config = dict(
    rope_fraction=0.25,
    qk_norm=False,
    init='normal',
    init_std_up=0.0477,
    init_mimetic=0.5,
    decay_fraction=0.876,
    dataset='wikipedia_en',
)
Each number is 128 + 24 x the weight over the matrix's rms, rounded and kept within 0 to 255. Layers, rows and columns count from 0. Numbers have three digits each.

# layer 3 MLP gate, 320x160, rms 0.066, rows 115-144, columns 0-159
131115114147115122176114102127107132083127139099137124095149123121156139105141123133155139130169124134104126138093095123127150127134122126085127116139109108097084107128165134098104118093090140137122166114114136159116089102109130179196125153127122160081165112110136131065119124150146135117144127156116147134135122134156126142096135137142172136128134093145140113107101121113129140082110149124185127137163176120112131133135125079128103168120134147124086134128153153153114156126138117
152168108139137134116143152123159116083115149106106137131109151131127094141201140089105151132128109131110134125092091109104139137119130108139163133102156111119167137165145129092097144114080127126139145150129121149133062166123125139108138139122134153134112167104154151124105156064155126126109108151174106107163150158142111130114161173127136129102147200118156146127157165133160080134142116128132152099110125122156106138141088118139135133110074132148119156139151136103141145081104123
113145069113129163163157142134134111129133128101147150096126101095141101172139129085101130106056151105130094133112137143117133152130145073096109120166158109094177123141125181099115134095132148132117145101155104138139121145105123081100100151140130147130136113148118139097165117145085136083125136124120107144113131126137110152132070140142118122116086122126101096090147137128148112109085078099157117156110121165141157108123112142116145163121146107112109129163126175148097102097138123
126088096162121148152170119095111142152098133118095118143163140093118156103143127161124107116144132146138149159158156081147140127152173155089164134115163171151133124161138139149152126100116132115078111095168143103101111099102120113108161126147106147107081121134104137124093142125109145149150132130103120111135141140148150104156125127166149174150063135118107111113074134151115132134107145117117138151133127114109114073163127128110117124141172113145145160127132148119110091129120108
132134088146112132119137106110160133130150113161134124141142151131100120172158136104161122131122085139138129167071090147135109124128145134128092131093121143163116113114143154093034115131147113102133082158179150129134119116165161072101152126119114119170170081091114125135148100120138143143103157148154138126106135134153098134154112090150191163132160115138078140140140096113138108105120118140123132124103149179093101133132116119144089183141105101118144111162113202119122172162120131
151126117115130133123121149111154117118139140110122117136106135173104117177119124087137139119157162127144194139081118170127134136085144157116153135107137088084170139097132118157134130136114157130135156110121120126132150135154087106122115122176116127093153130113162090117112120103144124062096110100147069134088130163181097122124125173126142110117126133136168152138126159109154121124158194135079173154157149086119151142152128155139146154145128150136136150127155123127160140122088143
154133131110082158145086116126124148123142139145079069129090153139102156136176138093142157137131176113119128142151095151132099137096124111116123111100104114112116154174139132123128080125103111159104112138088096115140077111146131134175153143142107095094145119134119103126122148129113155170145072193129122153140126119120149166164145149174177131103148126153092146109173094120104112131147123134083087125169124118134084151116144106098132125122140129162089145144115128161102158125146124
137108151103110099096082101150090108135132138127150123113083158137103109125102103113158150093120123076112132150142118145154143126150141175114160082141116125117133142096097174166109098137080119124092119124096166153111121124118106154061114118119140165128158085126168120069140138117110074155150118144167146120090123128169101111113148093143114138129116108121108153095086103130185108100114146116169087142158143112099124106162152062145120126139098184109102201123118135114149084105148092
141076118087130128088135114195092146120177096136081097132183137128103097138085153134110115136138087166137102110125120139088120133114138085126097099161156146126160127134087126104122117108092121160109113146090125151114096130106153139134139126090132123098126175153161139143086136142129104156125126077120089104117175110104168108128120110131118184081121140106121125094119149135118119133183128097141122176132128116129108113141135113161100106138145108119146161151139114152137122132141128
163157175158119113141123123115103147111087154100111112138128119121140130155128132132157145123127116125131129088123121131137122074162106139101132106102153138145103126095123102132114143095131142113110131086127129125159114140148132142149140140129145124129118150078097122095150145119138101109097141148099157117112125104139144124094112110174146153138138110077132142139160116118110113185167116119189123121130101143129120138123140091114069083093133126098138125130141166125124148125145142
077088133096141124114133126105119098114145162123172108144136092131135124189141192171144122135128091107154152124180130089176115111060123116086135144145122106101110127121131104146139106126134126117137143210141113148149119160090092128107071137131165117147172165161176116099125109147157155120099150114109139136152120123102135114143096137148143160118141142131169107134138120126156119125148064152098131117125108119127106142120100179083161130144129134114113151088163100111126150126092083
123111139164137125116102106105095171115106131068119116114120118137134099069151201126114113112131126128132151157142153121125097125121172117131081152087122129151139120111119105116131152114112120161099130080150146131153170107116139110114124136118104140146141121152133129126155092094127140151136125124093122141102171165111103120153177117148154157154154159099134095137125183161131121106106159148127119147166127170119122118106113155128105118156092119076105112146160102122120146054106123
111143123114089141158128122128107124148134135156075094105101169078102184067108098134129101134112122165073120155158079167143100136136128195131158127142107126141120138139101088139105093116096144107128094167126101122114180145113144136123149129105109105117126117148128119071103140094135128134083168152145159126167154119172117144129155139146127116124104182135098097141149133116149152116132165100168159099127145114136113156119131105151131101087139140156124157151114112074134133128132112
088105111140147149100098118132099139141103154097127139139132131164110100161121097139077130104086134113094152143140100104118119134109163129112098126138126103140152153101139159104123120107139113128077101147167151127156166116111138154107113133147126122114095107151115147097140121113102094158125108120192137144153120143117134169114122175198154109097120142113115139147114151151159098095110122146149190122127102160148157138124130125109170141138112140133126091138122153118121127126149165
117150138131129139112130101117123174122167117141083141126087164114124096126156093105121123135113077121080156150140111156142138127171081175095143161177108127163138115151152113112158120141124134157098116088124147120092141147100106131165149137113132116126145159156107160131121109128156112164151127130092154171106168137139147112138145107145132157149132163095121114101142145134121116162133109118146126133141051115126123097164116171140090092065104124152140174125110168136142111146152135
133150122130131165121089128105127140089125114146151147109111099138132143110071077149178067126140116141159118139122107146141148148114163142124146134115110120128157152130148112137126144103147159137144086173163124160120167144149122124129082128122096137163105150103128118094141129126073093098144141178136141161130139086112155107120088154108127116135170124074147143097118106144141139124100135104174124139169133107134144155127128145127102133118147095097149173118132159122106124165160103
132162195106104132068118134112122131127131171080149101119120117164119118149157140133161143103132134134135144144139151152085128121136124121143137144118103147092140100141133126081115150090109167140122095144141144114124105138157110123151135161165105116101141194094138134158137119117162098151166092125122093117168107121118117151122153127146161111127126107150133091156117137134092095125158082135140129090089151146088131136166165113138099151158144129166127112109122140139139132156103157
130093123144146106175103126136124062106152136143100136116097112092170105160096174135152101120122121127136109148133140128124170149088159149107135175105130129098138123111160137127120133130135124109118162067147127151155154099187126135135120133175174114190177085102134186131128139123134110102074150114100148132119152120118145141127106145144136137169119104126121149089117153115154141149163120124139126150104152105059137104115141160160112131132134127107160120104169155149159165110123140
130125147115101105103165132166138199122123110103088154140140108176153135112145153087130157150159135114098149134104132128086102120104134108093134111123103113160147148086169106130124111113127101082118170121147133134118136135082132075110112138129155153127153162098116127116115117080077151144107150106158122108106136105141086142121136102131135146158146104129174115148172163156131146120106118105142132138092134182101154160131123124089083135113154118125125131156147156185146120140138121
132114140124136136128162145145100106147113126132112134094137150145124120133115137113125131142134121142151148114090110159093144123137154101120130129157155122153147108113169137070137097100105106064154142115093147144105120124122148083087120105160146121118133098138148151144114093125113124145094118135086142125114135102086119153123101114147159095107194122128130073117097121102111140118147114138088141109134174122124145117155116131141132133148120119112113160152138142111140116121136151
156170127128152100101138149172116141148110120070091145127177134146155137109098079123159114116137095159136099138124123110149133117197128113101126119115147151142128121136084113138133129077119118110137155137071125153151098141090128152102128112120123095111154154148112136121154123151131163131160126151108138127119122138139112170173116131112130116141131155120142108112120125139089102136107158119168131121097156163184115116130142134148143126163146117096130145083083109098111090112105128
118146135133123114110120123141123081144114132117123114156092123121112170107120117141154095127084071118119152117152176107098158145177123128165124069114124112106109123108153075108135124170144154097143174107143135148177148118137139150150108162103099120094131154149101112133150109108114154131114138125098135120101140163155109139141118162124149127089092137134128130122135077113121105115113145143133078083119119142128104138132123159127086116115127152107135126092167135109137116129105172
092169102195121128138106162106110148100128129094097170154123111161085122140120133119094121118140133130113117123109078154083115174130137133150078133142086128130123117104148090140140104099099149194161100101129135170167103096160125115093200132094154131110140125118140134078142153123117156163111111109136115137134132128090103171126096135094126148142134150113113116147129139155128115103126163135085132120071104142135124119116155095124106125153138139136104169133133139128111116105137099
127100104125131154160098153111139160128139130113121159117178106096120089139116083165133123145116099111098132151111099210138116139094174118085156155113137101087141103172162162097157157145123116158123120136086138105127118104147172136121138141099143150139124129118120115150154118145124124135108091139124117099092137128158164102142082146135105122142134136147084145118133138159108123156125149173169135146114154138126155162117121141155120143081146111118138138115053131136131165155131095
166119131118154127117136104143131140132146139145148100146117147115117134120149133109139150133146126139153126107162161130139140147099206128124118090136129187113118170132132087112133125161139145136132150177120145107148091158143089135110118113080151112177117113160087125103135121132105143124120105179117101156170089101138163102081125135109126114112174164141109150124133151094143135133158107151105136100120127108108144174157097070154119111131143145127141128137120135147080193145143124
163142145140102108088059167107126117067171098110189156150135168101141144140129116112131142123120122110109112138113137133135136155181063173150135102114126129152150152109120103096132142133137143124154086128091130107137106095096102123128104133141109074169141102134123170117147151115146124136136080128146115178123133110146142108122145137086141143136194124138137084139117136109128142104150101159106103134121135084141113142119111094100118144143129176147133117103145129129139103129110152
146119126168140113133163103129124126114122118143136109139096103134117110136124089098140132126086144118121102111105165116114096164141131115112090133103164131122127145144105115091106117131101127128115111125144115139137139111131138107101133115159157079090132133151159161092114135102097090146136130097107130151094111115110130184104140074142117139138132135130137139152124111115096115122144156095186127176138130162145087131129092153123144106126127156126128159080103146140146114155114122
162113113146120171146163093069070165121125102156100099141117204079146100129149144134087103111150141150153139072113127104149162105144161141129140123104108114176142145165112151170127141103190113161115100129147128102107176112096177150128122138155118137124113090082161141139127120131178122154122107146123176133115139080159133169115131123193078126147101116136115150148173127120127139164141104138125089111079141109120133122134111155125110115121114115147120096124144149150149143119130138
139131085127119114144177141121171141126150106090150131097105143113135136114148106128163144147096151162155191115132143100143162097122139119108144129118147159123149101118132126109128125137175124128071137130192135149123123127119104100158151159101142119116146159096110076110112123104118122109089103171153154121139104105161100176169142126149135180126142141129104120104154131156133172164090137125135101152109061116136141116044142107124116172119164142140109168154106124107114142095153075
130143129114202119154139148116116131111135156143093153112129177120174090104094122070145136122139094119102170075129115121080118161144096119116165095123141123106132117135145126110135175093158136134132155136098075110083097170126093157138137130129106123132119110106123129094179133137143171123094154152141111140084110095072149158128142176070135131147127135158149135133145154103142115102120197116094058128122102145199115120110116147117098149088152120124137128095120142119145131121134148
# layer 3 MLP up, 320x160, rms 0.0651, rows 115-143, columns 0-159
092121099159146103144094087123152134070163148133129071148110149114135149115118149130173159153153148112130102153153125118126101100108092082108135106098116158108158145100140119133106120105117112151099146102112131125104113133124108118139114154096170117113137085129113125113168117122167116136120103166096187121123105124141160139086154122114143072115143101149155121129144134138109159148125121099173113115130142131132143173161085145109104115126116138115092141120165144106081133118132154
158118166126079170115117153160109154162128120141152121129092109099131138114091146136139127148142139094119141106172134127132127114118107119136125122085156147097104111113152125179119155134100135135095172063102141198131140119150152118108151132132112131132168080086106088173129147119096163109135099155109127089112077136135124120151123143094131138127121076121137113176112143133154151110107158134134122121114124155114169100134087169154134159092149087110082171106164093103136125188147144
135113098119184120122135081078146044152096116147150120155137119177125112158106133117144150167147147150101129143130109137159185144100105085151161076096159126082135118128138119124127115126121107094126158135121105129131125158083136154116154131145172142153154104131131101134101177102139105106111111098152143148158137113146144162094127096124116117129160106122144140117123133128127099120104119141091133122131149122120104172133170144129181133119151132132133134125093156127148185070141125
128158098117111100101079135129177114150118131146118142139097111140139078111093099093106205138114130149113126121110159120100095141139117106116154167185073157118113125149137140112112130123138171137164121169153102128130110151103131141185137133135105140129139111108111127114125140110134120109186124114122129130087134176109140093151126109173122129159161108130138155116131145120120137163135131137112152148082172143118113177123135132095165135134113159141095137106101118165111147147154187
145163103167132150098041133157129094096116107111128139122129175099096122139112156167161185131148119164135140130138129175163124140149110154149145147194142112170135114103121120140147112163098165158149117072183131107130099126124143130114131085091145108121138101111142156122118136106130119126106127153076125098142151130125108085118108151154098132086109126128128125151071148146110104133121120146153165131111117104092137102137143149151134115159094106118121143157143147152111132103140103
117096151152159119146114160147096156165150139140131150164145154094136137109103155087103131143124147161150130106153130110110129095141124128127116096112086123135123096129114128129140149116163115119137094131188158148131133129103103113100144098122150140151104154164149173152132164192101131122168134121136110114137118115126128134121153113141073119109128138096093136095093123141113129131109144127151148110137103131079123130123100119134074140166126111156157157137139132128111070100158128
140129113138128156124138112106112117141116081126127116110144094131136117109126095136138094127090141147150127093125110107144131097102071138134139151153128092139115156159095118161180084100162099133072108135105117098135110105117129059130119124126106192121141132132129145097140160153170130121171142134135114127142109076134091128105142083156101141151129161125071096127111102084100096105156149139127115158100095143189066133119147169094136095138108132114116149148116156109124117134134134
116130088148112081126131132136105127122142167112107120128105183121155133106099139135123130111139163140096112091133115162084095151137139149125135062122151155186129146111140141077113121109058128146175114138133171114129135110118124119132130124116111142122136127131154105139076130107128136154155124169131101159134093096120106125112108112137102165197090095169127134171085151117095139129120103091122176119125134115158101156099105114104154145130099165140176139109135138127169095076134118
155065114092165126134075107144083121086145100146121113128138116131134072134137146117162156139143095138151182117124161135122106100107139089108104135123127129136146093071135126152153089126112104143132123129109149137101158180091140087176163179116153137123142117122148143130118121132142127110129143138095083154135136142136149145140124088116123131103123136106105113129085113157138163128138106113138102133143173141129111133138125093131121120113125124100127140176152120156121153103120103
140130146122154128149130147137104107167167145139141120119136130158178146135140153166100130148100115149134153111151113127133093123146139136126147155118103136113118148152129121127133088144151126146112142123140133143130159151138149127142151107140159137150130132109147123121119095105103139102091130129144143128110126116124117125131079130183138122074145143141105103106144131089129104113109114122109140109127099127157109102144135133080083121183154150109102143142112128063104133130112116
179116151114135138139146109114120149103154098157123082151137172164149135135129125097178130150164145142186129113148086127149122157117146098144144114123124125119145109132115151134067111142102114111117067107085146151089124101135134147128140099118097127116111153154092156129104155120150146153126084108130165132131103147117194150192076081097084103120121189155110125116145122125143131136157128116120124096128115138144084141151100159086133145123130192145128111131137130133098157094176176
146124130112117107126124140143143155152122117174142127135141120125127129141113083134099098084123115123148134133128144084109102135151177126172115133128105155129169144158137114113142187140142148133089066148174135150156106114128205175145126154136162114159110129082130125119154118137134161116118151136113143103130140119122159098155132165131104139136099108098078127105137078109126099076129081101153122081125182126119104141160152111099121145114160126121127139120117129117128140122150140
138130141119142165105126146137109113111072141067142102175152151171139084139174146116115089133173120122130139118108115126116122127120131098180130115144141133091132107117175147155123122129112130149097096084119146159088100129091113157101103143161202127147132136091133135123143137109068146058177154107098131124125138118148122106124129125144081086126126104113137112105133134095118179112079109136141099138132108103144139127163175105146123092142119120107120112115136124115107100131156123
132094118162120151098111124112178129116122118124141103080107161122132106090130143111135141170125153093124135144084116128131117146123113104109119108104122131140146149072178106154092144129131144136136099131128143164098123167163146130130135090138083094136141123139096132095135121148129145133138129135133127118119107101134121160155124094129103113165146114138147132104139118089108151141145122102175099135158111066114128161119149140131083070121153137090126122122107153151109140122137131
162137135100156187118153149163124108104114084072171127120151113113113129150124127119142131124128144092125108100115185118105086148086117103122155102144157075142110154141127120117129163136137134113137110131110098149117118098153117121150125099138138103104091112114144165125137105168115124179113098097107142139114080144148118159096131157129089133137121168131088108171097128141155125125135112130121153101167133112121107170064150101159173133181132117087162140106185106081150121088145153
139138136136092126118132113127171089125110098137112152075121090089106131106150171139165100090148131109157115117145071133097102129140140137109179104093108135079143130116126122138088140143136115145162132168135122133143093121158159125109154115084121133139154148115142109128102178138142128103150133159099093121088124119132213154144115172098094126166140166135153082127158143138119069152111168085137126130139154126160153139093114147116100129110188118152132129152118158134116142096124093
159164123104143122162105136129150163140129133102149124110143131137126164118084145146146128143146118088129125106098122095140107122123144117133099112148151121147147112133101138204123093159164103116145152108101132154141148124116136139145117133113137109142135127143119158094149120149121150091076146112140146148119141124075095129105143137093128138143127137162126152150153151106134153124117131126128086166133095082151159148126124121110107107136074109117132136144130109167152110084162095
123092130159122135122117152126069149110117112132091143162154085147101098151130146150140167098146089126143159138141101101096095150080121130121096179147104110144119171105154146133110109116091159117158107133175202143151114140126134168096128150143147161167129151130095148139191120093120157126097128119142151128130129167090117132116097120127126152121138155108085138165136104151132158108151132135170147132092131153100146141123090128155106133119122109134149110086156115152111181111147188
116158149105138107115120089139137106111115100119121114135107150126212131161133166154129162149158119150121181148115126111124126159110134108119116132106094144205152117128120168077143097116124139097143094141114124141152133111125161092117114146105165127151199106153139155136142084103110138152150151113136081119135153135162106114191111109151103176146149119122112111141135125102132155128127116104102116091117107123155119121109131170095124137114152164108145126138129113121138107112161185
141115124184139127131161113137085124081082149104136139126100145122146132073127138107125106137161142126160145128139157133083125156092153135111122147111159125137109123112169108115077093092102127126160114108117119099134093126091150153139132112163127134115137088144126131142149148112091146140144147134120149116112138112113127137081130122110146120113158133157157155096122117104136189111169140111134168144152146121126125114110092083091126122150135122149083148170123112124135145124109091
128121176133088140142114093111148155176126086096108117179150131150103140133080205142131120148118149146121151096164127128113073110170110157121116144130183119122154145123091142108142097089117137098095133146095126117100132100116115122096109108133149151143132144090118173097153125124111093141126140114119155134117113139161123126124088140112126130089121111159113104125150150088164116150113098143121173122136124136090152113111166122131166113131089131152120122145095181106165104100128115
138140145137137175101107139136112146124103121101125120146130113131144137112139098143150130131128106151135133115110102127131137176091106090115097156110130106138137103139106100113100097101150151128173120110129135146124094113120120112151144163132100156146155168067151111135144146118140136105148177181158132112165136137125101128092093115143109126146110117174153139174134065113134121135136151091179088116186123089151102177104138140144135146121143134141136075092104155116185121164134144
113117128151143121123120134102129134187097114122156107144161135124126114115149113091163134107099144103124107135113117105118159121151121119148112105128115174137156152141116150135085125129102112179168143151087114160153091073193131099123115095130089092153109106129086163077094115124102092103153118127114130113107100110129127122156097083128119098115122151147164091170097159107161130125126115133127157150125102132115090135148117127119146153166162141149107137156147147169156099143101119
110123111133190130122134092152146113129088131133142113104113122150142121165110119122126116141123120143117118141157137175152143135152122141121152124146140069121138096146129136145097141131162157117156148118099130160142136105150136123123144161114127107127136120123115070102110147167104118108120119116113148092138164164131191138126105122165110136089105142125125224101145096125120113129134178118142148108112143112134112126135124118133103142118158119110078121129093140147115141104126138
128068143107127122101129121081131110118105111159141168143135118126145185082151122125136195142054135125107138152146144140136090151136152156100137169133109160102156075137135123131128158143161147124117129178162114129119127119096118132170155109139130142140136137132136130196168129120092160130162154095161126153083145137145139134129132102112135171150153144126106164097101147144121128127103144124139108139101127128095124146157144129176134127128110126121158132125116118130093113158145150
134122097119117127158110136113130150133164110103171133111106157133136154164156155084097140086134104122125087128116128159170098168138119105117071137142130149131136132105133102136092119116138108118150102108092121105161132137136131130167095118107107104126145094148118150122184154111166152152120136143126131214121190115113113149087174153113125189150106085118142114145127151141089098132187113139118142086074135089107098160150146075108121098112165133152118092148096163159136095092102140
131140117139093165091101126137135152088138153092128176108156100102129102102137123101125164172079116145111097096151145092132139163107110120126090123126125119122123126092143110141120105123123107115136099166089130106138149112120133156126102073156130113137128161119111099106095163107120121106131149149086131151129118131120121109123101085133092176109114133155132111121111106161106146142110142139166143128163161126107115141145121171153183077108117109136134129083115169129153133100120108
150125133125119103138134121082124099105132142114097137110116139104098093156196132124130097118127123134140138105093138133150121126131160102103063085132100128137138065108116114076147149128140111123115152097129140125124145141133177056114155113132101164159118085102148141105123124125098133153136079142145146155146142100157174137134147151144111142095155132117193147144166179129096164190122143144113095120094141133160185156116123132123120102108162140144076140126111118158149148134121118
138107122121187128129120098134152173144146105110155096148154127132151128117117132146128077151135146137121113151123129109137093127120126136176102112141135142142090137102144118143103084139152143098143176153150152134128115123126189099143108153140136152122135089130162199099099110131085131126119156139122153126136129152097134115150128119166109087133130152155146171121101093099100108122199113134103145096122117076155109087165139117149170158129093135136110130137125105142152066174143077
# layer 3 MLP down (transposed), 320x160, rms 0.0541, rows 115-143, columns 0-159
137118113142103124146122125135126091139168145141143142145147131128138113111131077131134168116175149092155142145161126132135142080133148134092095107088161132122105118148097096149113146128121086127128117149160105141134129164147102077127109098135185103156103124155125142172174112124106125110124097150114102132122130148119150128142141135099131128142148123114111125100120180113107120126166081118127114094161118199122153116123087140110112128131118120125113136099130162107097119091125156
145135123120144122118149121118124134125125166152121152130143138128103133149075118149122156114125134120112097104101130109156159121145111141173156090125108099104108211143121093075207130097157130097143105151124120143134126141118072128132124098110140107183133122153114118135128133145155200110124109106117147173122146144121145089118054127178133099082116100109137119127081120153152101156106091132152094115160144140134133141122146175157128098155136184133137104134183110145147131111144109
123151089113095113097124124190176159097119123133149145126101145127136110119141060102127115129086136074097073139102207146147134120141132113152098182099115126125138144120084139144127105091147125152176132113159110129114154115103111125134133123120153171115112144178110145129117133140118104118053129117133124099171147166137181137136120091108127160138139116128123123128144082142106124118132123136168171146151159130131128122125116141141145128138171143153109106095108170086078147138138152
129142173112124148165101093109137147142086104150158182140160099104140107170128129105140095100124089096162144130140137121123101084107128171126154105131111153138140104110120122091145104168126123135143141173073118115173150117160157109102142076124144093103133173106138154131099148138101147108108181147121126109091124098124105117133102128123121121081134128168164106154065122156111121090122111150124116111152116122118127115130113097098157073091129104122143085095119119131120113143118163
125100141117093138120113124154082131177062088137097137137124122139101135101148123137141124114100133119123118112105114094110110098119084139137136154154128100111134116167132113138136131137104103129137143115165136156141141112101099116159169100095115137129153095100206123121112171113106082119214097137110110123104134101158128120128076124110110130134135166142126107153135135155116153141113134167135094140137161129128156086149146132136130133112115122136124154146099149149152134164155105
115128122138163140136107139152121097121141096118119136120126139143135153146137172104174152139143150114137088171181145092119121127137166123149154090135086120096114122131148147118124104148090090115099095076133123130089175175140125136122125151128126121092161109119115153115148096137143075150129133158140105176126094122146138138143119118150133147118095145159114138176155113134104132156168116096108081134093138155139132160098155164161128123144122154128169147110116126145126136126126147
130154136084158116103152138120126105113123100112134112098082136121128173152131134139094158154155114126156119140095143096123117142139163116129107130141110111141151128081172151125149134122161150098185139140137177193114217126113107160107142120141117144167107137153109096120137164119116105135107162131133166106173077151150119136134137124176145101117116190136117121079111137137131141093109135060142126117156141136101179085130142103129128150090110120124139095145129095145111128077121091
105125079126136126127123141135146115137177093110140154152090118151149101151138145087117128120140123122153142128139117075136119110126101105157140137174109127068121132090110112140061147130146169112131119156127114102127076145138195176102113146177079106130136142114119110140104136144127106133148104128112133145138100174172144131129109076088085078137134122117121142153140144161105146116140104145165132117173118174105129133107149109157113160109097108159107118135109129103103122134139087
159118140130122138114145126129164083100076071121091154172118141061127157149156086137150126165154131120135124141120134112147122128110121143109139153135131113122139159111139105141121126108107142102160189110115124099142165102118102124167153113151103110116114110147115115137119157128147143134106163132091111137111169143153096115191138146159118126111094128117118141158156105098127159131099168152136114135168101097093112161077095149126141144107117086068103110113124171114134117154121092
137140143165114134171131119127114123108134099150141127136142152120122131128118137122095125132124097121136129132113158162122130120134119109126101133113137138130134076146096107117127153140152136120154136153114124097156124123174126196116154115104113114110108127146107136116092122165128141154133114130132118141148147122091118138091156130055156138148121146131142109151085120112114107137165117156124119119131164105147097138139092101127149118093095127124127095087127127108111142080125132
125136124142139109119089159115149134129165124179073101131131174146139134122092103136143102141111114137085163088125097060151109121122125125110090137190113135118081109098128144138135169161135146130141133117120166120126120101108162110102135154119115093151111146120070143167118095101138144137113110139143167157122078085123110126106144097105108120100096095094127140123099108162082096154169158102119143137131114149130131143135200142123121136158140068128140155173103166156145125144088113
109133088087132167121150139120152104127138115115090153146103115136144099150124122101126106141081136092139112129128132128149117156124057146138139161125128117138105084150101127125139108143155127131124144139170193142155128124153150136122072169124122120162099121104099136090130117158165111120153129115148109162140145181085123126122140102097090116141152159121098142139104112138129147124128137136140136121154139106110136133100142116144152206130123129128154183158141136131163125126115137
098096131143113137150120131163101120169111124135100169143110137136149108150097095093139181102156121157118128146104140159150153109128140129112150128150138125122134116112119124116130146161190126151174124090157117117140055157083124110148145111154074137147147129121123149171156091146125112138129111130108153097137145080145108101095122165150100139135147126117136157165114118137069168129132132187128098129102118109131110119126159122107090151152115155133145146113090114150150140101077170
117147133156126109117161146094133120146102167097094109102159165146120148098181122130119141126106110144113149120141143187106152117111130128118163134127119115138115138167157153115126098122096096107135114116127118140110149145146141164121126122101127113172122130139156147109101120136149178139138136172093091110104144104130101118161129105135091095139109106143125149145111153155139084127107150140158125125142112122133097131120142121120140141106141113136106044123092162153142127151166128
139116107080117141168109147137166125120108111102169165081148131131093126143129162140134096107108084087133130140121183132115106131161187079155157071118173114120106148105124137104117123170157089137146140104163096151142117127143124134089131104129132142105150119122161129100175162142101119112134108180110120148122163150131076140168127154105095087128101100140132131159138108146138100138132125118123129147132129131132126134135100109135185087194190158108130107125153116125131122099088098
145175080127126144145115123087095142159143094112122136117131122133107052158149096156136086136142154136142144121106113124152083138106146126095131134130117126128146187079115091124073111166139115119154138164117116105158119108078129100154126117125106162117174129115140123118114147123158159126128121108115128149132148137107123188121124119129149144132106199138158117123136113169141110111122128128127113158141171118126105113145128151157135137133126144096161127097115127088141115109198155
107140128128101138128129156177151149102162094120127119139104148157122138126106161121063105117116136127153161178123129113116165119105103124082104145105122135079132133098138114149115122126143127123118073170135149132106150141136129115148165093132148110132103115126148144121096139097137138154151134122135106102117153150130125153157094078162133120112108125123114136154124125152132128135164116109178164106129115126128152132152129114191124113118175170113094142157105118132131124139100128
104139142161118135134140121126112091135115095123145132111142127087086167109128117119154151121138134096120118105124109128111138115116141125106144154115165092126136124098162144124128122147141158135155166073108108146130133153085143143087115096112120167111112133139110116159100156149143221149131113141167077161151083149125127130131106109067085126127123175107146153120102136125189125138053111126161136147113149115146178133121132126131128128083093163141117122119129110104100146165165120
148119142116097113114165141155116143124092085115098155128145149150131124125139126136130135153151168130174126129158147146107130111099130101128136098154120112119093200086150140178073105132152144128124179140145132125152153109086086145097101111128107170133107134114111117153160146141086117145124149144124142073076150113130112145097159143102159144112137126153103121145131100145128154127123084136129170145101104133137168160099131111099073133158153111101136162105131154163115141131141102
103113144149139110097116167065110109113124124123143110135133123152085126097131134103109161127180115115109145143138138104112113164137116113089111142093122159127115152135135104130119116177115097119124147152100149095132132138093095176077134129135113156103115131121097128140159090108094124120136131131126136112128116191125139143095138113143130128140093127113157121158140092155117085155133145125141120124157159124139150144178150114113169099159065093110119140089126137111151147142114160
113131107104121152099068185139111123136155160165153138117100113156179140116133123120162157111145145132106082119094107113163152121144097108129143137115116146140126090107129116119126124139124139087064132084117130123124117128125147114136126145116127142100143113146150126150129110162123122115146138134157103152098091122126120103147138109111108110179167110121133133148167131143081068108172141131168091172103141126111147107144074148105155130152133170093134129106139128123137129150116119
147095103104155125101133122077108118172100125144158129128143134139151126147144137121094091169177125133099117130184160136136120145100170105135122112138140133097112148131153150166144117106099158081128124135102123150130155145144146166118103121136155110074110067107147080120118128141144137155160147124104137112111150119118134091134115093096147114088101120169139109129127108146155112102142133142099095130130080150121137155117165131106082130120105118166080124093121114126126082148122097
148187132134133105157100152122088154139106103105052150126123113118118142116099128135126142086138114120158114135124128166075103138123142128094117135185114124135143107091103140126119130144133137123102089141122128148165110134140145111112139134135120134139127170108140123103114133119126187164098107145150144119150162144124119141102142109100162108132142152103053147103144146146089161106113164120114134165126128117142130129160087124099120171137126151107141172084103092105143147123104124
118143115123113135098154114139117133109092139147097110130088151135121146117089096125141107187177147119133099134145106105140104112090097108174106102126107150136068136113129133174106132149121176126068080119127128138103121167114112107116117112121140146144138133135135143108133153108141131135125157147155113163120159136177092168151170098143138113159125114140133102159137113128154140129119088160159142095148140146150153115117150123120145107129112104119088111176139176115112122129129128
122140140137100144149119093135133108163138178133133103127137169102132126101104197137129089140180141134152157104106126117112140136080121139100123110156149144117134116137132120137143169138078163164073153144161187146102119128080139103130075142087115142152121124135123125153153151140092112147143095154151161147128108121132137075095138115070108136125135129113126120124118148111116144142119115159144125139106112117144081178101103119133120106097123117126062132161095182135104163133101113
141131162136125145114096167117122142130118150107106143129150179137164080139153139148118138102124119103142154127143120165126145141114131182147126127136133122143122104113140176123131135154109141115123113122137139118108108099140175170085121119120134140136124128159097146154131136111086077091137122131159095122106119131124139148111115124039195118158174111099116139084121143161130147100152127132127092173137105108149160143131137150090075137117074101154152184122120150124145149089089154
117129104117148132130131143139086125134134179090124152160136123154139123155150174098150131124108141125158141124148061104138092129128121139152139091148106146098134120117136158143084151099123156151059145137127135144129101159097124107138111182111112149126146116123107103133123146157105170105125109135105122127128125135122126141095121108103145111110114132110151139124133156100117174102122115128115109152166196109101177108116124155178174117179136150132088155112117137178111106146145144
157125103158146122129136104136106143185071157154133113108116129094118102125125083151121073097091182147142134089111098125117103122112099123147134129114104127121126163113111162137181112097105117155173124104169177117142134134113109088148142153123122136120137154130156140104094123137152143146108138123132096218155108146146155117080112134116103160128101154120090139129125099133119093130103155130117109118123171109134109168118104161138114073135087146157150171114134120169129116174156129
106166141136152133119142172125136165128099139135135155098101154159122118126125060056123125133159144171099073130115144114135150109115117146117149152168111107088102127148118162118147145182126104114109130119202167160126086102122166104112104133142120138099126104122138113191137141107109078098093057133133151109088121094137126141164121131145110107134109149197161140166120140125153149106122144130132151101086157158154117082138111150119156151101131115100157165174139154141142118120102144